Weights of a small transformer language model: untied embeddings.
Each number is 500 + 25 x the weight over its row's rms, rounded and kept within 0 to 999. Layers, rows and columns count from 0. Numbers have three digits each. The size before them is the row's rms in percent of the matrix's.

# layer 8 attention output, 192x128, rms 0.0584, rows 0-191, columns 96-127
109:546513511518510476498489466506503529504517487506543515512510531524557484480513502531443512507446
116:481490504520519455527499499509467534455548491524475493548508513464523522540492538473531521471556
079:512475507499490500493512519491519482478502473487506523517516540475516524530483538533486518498513
127:481489489501543501526486480511513501508557492472493512546481493498466509524502504456521498517517
108:529533506506519490503479500520506543488492530472505505494466491527515497491530469491461511486480
101:491488497496522458501462485525522498506516479492479549510528557484510504505466503543483474515486
095:518527541473496513465503509472472485511478531450506464508463491525459473514512496482486518524515
115:488484486510486477509534487500490484474510505487467520495496499515473488497503481482482507492525
108:495504523465497493459484460530518529465475459508548503545523554497520504475483494505471482516501
088:510479509470506517520510526555495496526480527510591498426512518456484505507519501530508466479507
106:478552490490463478512478461476472537498461463499459455546504513545487530541513479472502526490520
088:475498506534490526485531504526501454530528523527510526497527469514491501498536537486495482524565
113:502534484476499489515487497550499479527523500474548525510481535497476526498486529519524499534494
076:476509480526542468508514466496533520499503502501471527506516504497501525476489517476494515513469
099:481515507540491476522483516457448475481513462432497522497450520484466504543471501481494518486501
089:539512506493536467491534526484547509487516449532501524564506530488519528500522482470503535528473
140:459475490533473457529518504550526451527487495533476505443485453473515488532532499533514489488480
107:519475512493514465479474534521516513480533475528513556455499525512529505508474450520514493535494
080:492521529512552515499496509511471513483480509519519505480497526523533490480498518501462514572469
093:516476484529461501472513509509554495476479496521491449507461549535504498522510481523481487479563
087:487503494502541488474462451528527501532517509522510523509522537479508543478446525506501486510490
101:461498480504523519478442494533519522515571541538460454497485474478478462517460491536513538496529
094:460491540525512489479516489506499467504478481545495408490462485485525462497549508503469491443530
094:485493509510471523509528535525510525534505483493496487545534562561481477495454517523518508490498
088:481476481502532520525472517475515507526498463476412497531474479522513521530479475506514469470477
092:447470497561518509537486470511516527537496473481480515499481523523530469550444521475503476477478
101:525525508492510509502522492477477490448494493508524529521495491463515509472478535505473460492503
086:531511517482471487499497506480483572515525483499503499476490512538528500519499507553451517556463
079:577571516513504492492545506526489474513539482519514484486525483529483482522501477513493501529454
089:496501462516518516524436493516495513550512517453472505518477485505509533466492485521512519471479
088:474482478502517516491452461463515473517513471482462491514523508547475540517503505500533479482522
101:497496503531476507488534517518469497520479473491496499528516482506497481514488529552501474492490
106:512501498500511533531547452468509485509510496485494512538485485479518504500495560483523491544520
093:498461506454470506518449503473528512455509524527469530508476491473538555479482490517472497489476
094:516516507518497480498505495498492471532509517505535494504494490531518476489525462528549488460499
103:510487520497494542502495493504489482504534487517528499470488450505483514504475460495519531513516
119:536440512496500509513517483498546476502490485529492490478528482519478563507432466469450459473487
107:479491474520541512512527513450462491513512508494470523535499502515528494491529499491503496485510
096:549488522475486502492462504510513489503540504534522525450495514523478485525494469531546459523506
091:488485470557482516494531443485473471529473459489484457508525471573501525506525544471514496479523
112:509548450495503508545496533507494507465530501463516569546483510507488535496496526480508497531484
106:480496490478519532465485520498497450508447477484449467507514515443515466466489485496521482452490
101:512558484526530502516500498531532516482521497500481472476508421489480464539486492506541474516492
095:559498519498547497510511539501510432528470497504535511482502492469514463517478555533533492542514
103:486477506508499497479498546451493503504490503493528503509491485481508484478503501444496458484494
099:462480480485482522492493506535508496550523557500531466454467469483495462505534483513526479533499
100:501481453524527495504507520456490511492489513469489473547526488516506459497547479471534498472542
085:487479496492539494503520478522492516454493494479487471523456522511493498529506471474495527479482
127:498496485535459461485527492499422530487509492488522522501524485506468521505487481522482495481490
099:478521495463506516490545462516519533501521501467522482491497500488471507512513531528532464516518
111:525493482509472482480485490511537520486494505450471549529518546491459526547483507520537473521496
101:494470515473478527494524462523515476505463502491480531483540463484507513466485494522531490482483
096:470515465535481530528488522502473491515511487492465509485488497445506492483486481522483504470555
093:548526525495513461425497520516516469454475579539533512488490479500486509457489518497497509561539
093:481515512522500493523527511516486524469547517490512445511459468508454470514477506453488503505531
091:512550523524497504509506477467458504496468497476545502460544484504454553499505520494490530496522
096:565529544482506523501511507519498500495489489527450468464482511433495516469447515520466520519527
114:504490506501513527423480521525491494534445544482494494544480524535505471470495480538521490542485
103:524493491479440510468494547500543508511479461516498494467456522495512447506487468470514526497468
097:456465464528468459469500495476514488546479523485494471481492494567498480523475492493535511446531
076:486463510510479486499516538515518495499546489562473502539489466430464498483510469519542520454535
097:536493482499523511508473478496496480505478481511528526493490461493509538485493501517511480520511
095:532526493505526492489527483497510494460482483508494505555507523492516478441504507472469482510535
085:522481469489520497482500447542477521458524554510561551488528524468471520538497529509502463489496
111:499524473480493551550513502515478494532495495463508519499499479485505498483537563517534492482504
113:571509508491529530493503508460526484460501496528478450487464450525477506516473490503488472480526
103:519501488504487453499511474526489534481502511494541559519525537476543582492486485464481472476481
091:441543480516470519557511488472475506450535477452541444505465501546477495501524510469523560454504
102:486527471490510512477503504494475505512513494472514485520529472536486474522464493481518474456491
115:500530488508549510501501497523476486486503530493490424512473484528488496536515525517520521493503
079:517504508510461493499533505501534458509496468555496468475508470479461495509483486540548479485481
111:501552509471458506482525517510480448521525472515493472456525501474469486462551528496493504499531
103:514473497535476460523476492499530458483517495520476526498495498517461546474508479554524523521495
107:468453448474512438524472514506485510492500526524500530483444525477530512498491461516522556489474
105:482541525456496519545530430492550512532520486508502490475495520523482525506494456488509467474444
101:498499508490482469565479509434510476522439457551477483475467468473534509476513525556455537497453
083:529507480549490546550459477498493516480566569463520529460517469538506543506520475495480527488480
093:537477492526486534561515466513517518513489488512439484490481483532481508509483451511516513463534
098:516471490488462508469483497547504483544472497497480491453484489503498493508435460507452526486478
106:487497522536573460522494467489498509516539545483510504515491520461499502466471465493507474487501
091:445531495477483471499503516485496488483540490464477493504464485499512511503525515497492519507460
088:533508431515467545465497510474506471480531541476472509523469436468464482493536545513480532527513
108:508495464494447458479522535503545524481472458543523529496539504529502524503483471445466495513520
107:455484505529508477509469510502472516516488509469536536488525524507517516472531501478516450497499
103:552520468521483526496523472529513521484517523512503568494519496512489503491497482531480508526472
088:486540506480503499447481508512524511520481483535545488480497511495545466508521527505474500542474
099:499529481490489461524488468543495519473437513493501507500494561490539509464531533493479527508490
093:503525518472495529540509483517494501483503528503531460477482528510548484438507498479454503441520
107:434444489556490484482447520464484511502546507501468496522491478533455479472511452487521528467533
105:545497499510490462529516474501462519454451457473490541511500474491501535520487500488458530512473
116:476499497477524484478542476487510483487486486503492463537483558533527484507506494460478449486502
094:499493497515478493471486490475478488526534499473481486495514474542470537532469451544493548482483
101:536483524500491523485489525523512495478523510476493489500464470498462460528488489476484513510555
109:508476442491486521490468469534545497480518510495461513454501474472515500527477466556495469538498
118:478525468513476523526488509519512495488544513462493520495526436429504512478489530499496496512518
095:477457465465522508516565497498466499468466508475539509518524521500539493495544549447492464512508
123:482484470479481535503495481471506546493522545525469487446482487497476501468478479461508483516498
080:521538494496512499484566524534513444517517499487532521512509475485543468493465427538521467459499
109:519487495520501497458504512538506450502491518504487470475459537514465489511488516517530517533517
088:495479528501463482419491484539525499473503485491435494475523479489497483501474469517491508504497
112:465511508504460487511527493517526458507500471489495454456532518488490475547529499523489490475517
098:495495467472515498473520521500535473509495503526472493513525522497460517518522505519524430507542
081:474493458538497477538493478459530548500496530475454534477512503529496512520510502505473542494530
082:491517497520459503518505480533474521483469508500489496545468548521504500550502516510421514477539
094:509500452487526534573510507462501550510474510492451437516500486530476506533519493510458533495457
107:475495463509503483512527485502493535443525496505467519557521555504536512507554497478486505482507
095:505496489506474511511452490480481521476486527441487497447511496507502520506503469516495499520496
101:485534526495495500511507491496485482492513482445477477489529527480489478525530476522502488462519
107:477503504456486515482509547473444522526476523482530517479508566504552464489525541540463485538488
080:467528535526571493491499496489528527524557525483532480537459508514539468475541528515532486513491
113:486470484488490527519481471493514524508545503507492509518490465555514488549493517514509524486535
120:482559515521476507531507477487540501503510502502484460442501500535444518511453439492531519465547
085:503533496459500462531459487491499531457504516496479564483482494504522513503509528520481527576508
085:528518529497526502561493448476549490486488452522484486510494518529523489510497557536489519512526
126:504510489514489537517483476508485500512492518503493529472500471520552520509529522512485514529468
104:545543506467502495503505504490535481487528496534499563529521471514507550492481579535494501541468
093:528518531496486513511500454525510505467499453484524489506526538485486455504527485460490498508481
084:506499500471523531455510511525516476491477504539535513519514472482512507491532524552541500508508
113:479457480526462498489501484503464524511453488492500519506496534473490469490497502507497524485511
096:530522535501488511525528491506530489512485432510509518520470522558471526539493491487539506476508
089:538497467518504527484446475527536514484490570495517499500506489493496510468523518548502479499518
108:535503483482455535475556543491484468462493517455526488505482482493476485454512467446492522527514
098:511544496506454521499530502544461439515507535499460529527471465477467507498509534481516516517518
086:520450526530527552525475542467476545510504502484479480492488542516515455521504495547525529512495
103:477513524464474522487518525489511475460521503516495464488459516481513480460547509494474522512474
115:527462467503525456491501491513477569460549529499465503538490533512498496537494512509507503543494
086:456514517489495493487521552510495472558499463498492475492438540475538467490525484507474484451461
104:549492537491520482505494538453468476503517468512548471483500504474486515520522472535515484472487
084:536512494505544528538524457500549546511496509481482546520511474494517494496480478507494490526468
096:461480473562485509547448461519480550546506552492460547486480536491470518509485502464533511457505
105:540464479472479497501494494579496485511472516528533541490535527436485508492497542509504500506503
090:482452487491495524529487511497519504501523520496512542450492507505492527545513470524494436524484
093:500510481541519486559534501444492480462511474458522531495507485518495555581516477465505508479484
112:474527481499447521512474491515510570498547539452517486506434472510491485507471491530492533511522
108:528484512538513454496505517537497513442522529539512484487515472475477507536533512536469489530515
118:497464501517489495516510515498448487521494538508534479488522483454515462491483455511474498470462
101:506519497485524517528457495522536522548521514514501483493505501517499515526527478550498493530529
089:532475493500471516493536494475501499518497496545495504501522527502459496485544509490505511483481
113:514534455533534564529527486499472523491541484483509522505540476515526519494495529534519486532506
104:538523538477502486486485510520540467473491483554504500531498434478499513470506509523439489494534
104:505478482496506488539520522471468502492493541498455496528450510523530494473524493471450529489520
093:514487482494502475532514473442417499526481496534551473505535479457500542504502530493454530514479
079:489408518500497538488511518514500513500496531491528493459448456483512452514521494484547476472488
097:560497518510473444477516506482485475468499521484510504489524521492484517489503516531466531500526
096:518527458528490487560497506504461530505508512513533552486508474514497534531483487452537474516528
126:494477485522503469483446474540467511526536541508524461500520531471467505535469479512489473499500
087:496470518515526510481481536496500499472437529509520487547501488485528491495490461506493484460518
093:520472491534519475501516513561490481486510455514544547504520510462509478510502477512497509516481
085:535494499442481501464514532514501490477521524516541467470487493450493471480480461500475549478504
096:526493474484512540492530508471488515497542519507545504507441450523560491467498503488500512498457
119:463475472522548492475568491511456517498514508496505468545514552526487514538510491475481494461524
086:491504484533472549537489485547507514528493481528481501496483476488533476554470513509457498508552
093:475474507546495490471526536508480512483528533504494540521508507527467521550501495519544480528493
093:521523501527497486509537531512502535510467512524561516539504514514484510506480508492503521497535
097:517542521483438492541498508531526497490477536486554546497493498502487502502537532483464477501524
093:555523505484465521530525470526520426483451480466479473513459478499501525488519496468461468512515
087:504478523514506524504518483480524562482513449563512503514472504537489502516502491471478545505545
109:509496508514523462503532536502437480535506528510461491516506516480463500517495506515508522480551
106:530469517518503534448518518546515460508505529491523484500470504518488479509493513492524470486520
101:507462487497480481494523532490528499457492502522510490468498512538525531529555475493457486482505
103:509452536517502506445470474518494503478482512468481510452529454517508467448518465481510502500460
084:540555505487478446493533470517461478524508533472550509475485460514513509546485490496504508490497
089:527514484535553504530524489478472538513542473491509489503520517559513514553502452448503497467477
095:544453504490554483495517496465530502443485473494482505470492514516556551460480478476440478509456
110:484533513513498509522470501522449527468499511511549547522487561519558492481522507502473498509522
083:484494502514498474509460485517498527497568518524534488515489472523536492521514509491510542491488
112:511507489524534515492447497506510531503521488487487521513493517483488494547507557526541494516503
102:528532541542518478492526484552545464494512501512492526528500528526438488505421503502487500522474
103:485508512462505521476474504490473535544534518484491482513493516491491503461558530520517483506488
081:520471506498510527549504529553508528517484488500500546504513516472456532547479519534516482499522
074:516508507473517501535478508507469539517495484522524503510537518492554535431521498546490490503476
100:519498515477502510501530461480470521477498534513514513513517485466510520440533483500461513492485
114:527512489470463490526511509527522520444488514520515469511496528498518492527447511495483485497515
108:533496506531514538500480493524502517517482499479495525535471510535507483512526499544507493496483
108:545477502450541457474515534490500543461521490534502502504497476469547505487487481511504487490456
109:505507499475516518504556491516573540491477445514519537507538529480569481492525539486491477525446
117:500510462484493519466495471509500472492516521457487541542496495522485525465484529526506488498478
092:539477488531516501476505507499512472474522520494443476512490471508482517520475457543529554540513
107:499469507543519523521495492476445507486481504511501514504475475500484535512536477469515503477542
093:542479490526547508520553496468465551484517548496563492492534465527533513504508521445487531506494
119:485478480522495469523485463515523496510536468536473521511493498508540485505473513514473518451470
089:491503497505503476549501482543482518500526527508514466479481458492523470545520486490501467487552
103:511523541485528491538543468458475500463505497469481462490483551508530483492509547493462515490511
097:502491535455473468475506465511516511523523499559528483491504520493525558536482529506502492522505
098:488494512479495558522516496498528467538469526503476537531479504519517492487549536507510481558511
083:510494481513497517501535461551489475493545516466495532461518486491484503517493520517483476507497
116:468465474500518471541495472488531532472476424487477517527534536515537532550456504517448484472499
092:469483525430470494508458488553476535496540496501478458485511487475509494519494516545532509468440
098:493452431497534509493473505517472506509499527501521565526503526509533470506525565520522502524489
108:520514511531490472461573478541462501492549489521515459543544522518483456504499481513480478482498
093:491513462506484559501555455491501499514515513503495512505517524498462579471557545474499490509476
105:538459490521490462509494456502496488544525540507512512489487491484483486502515503499481508495522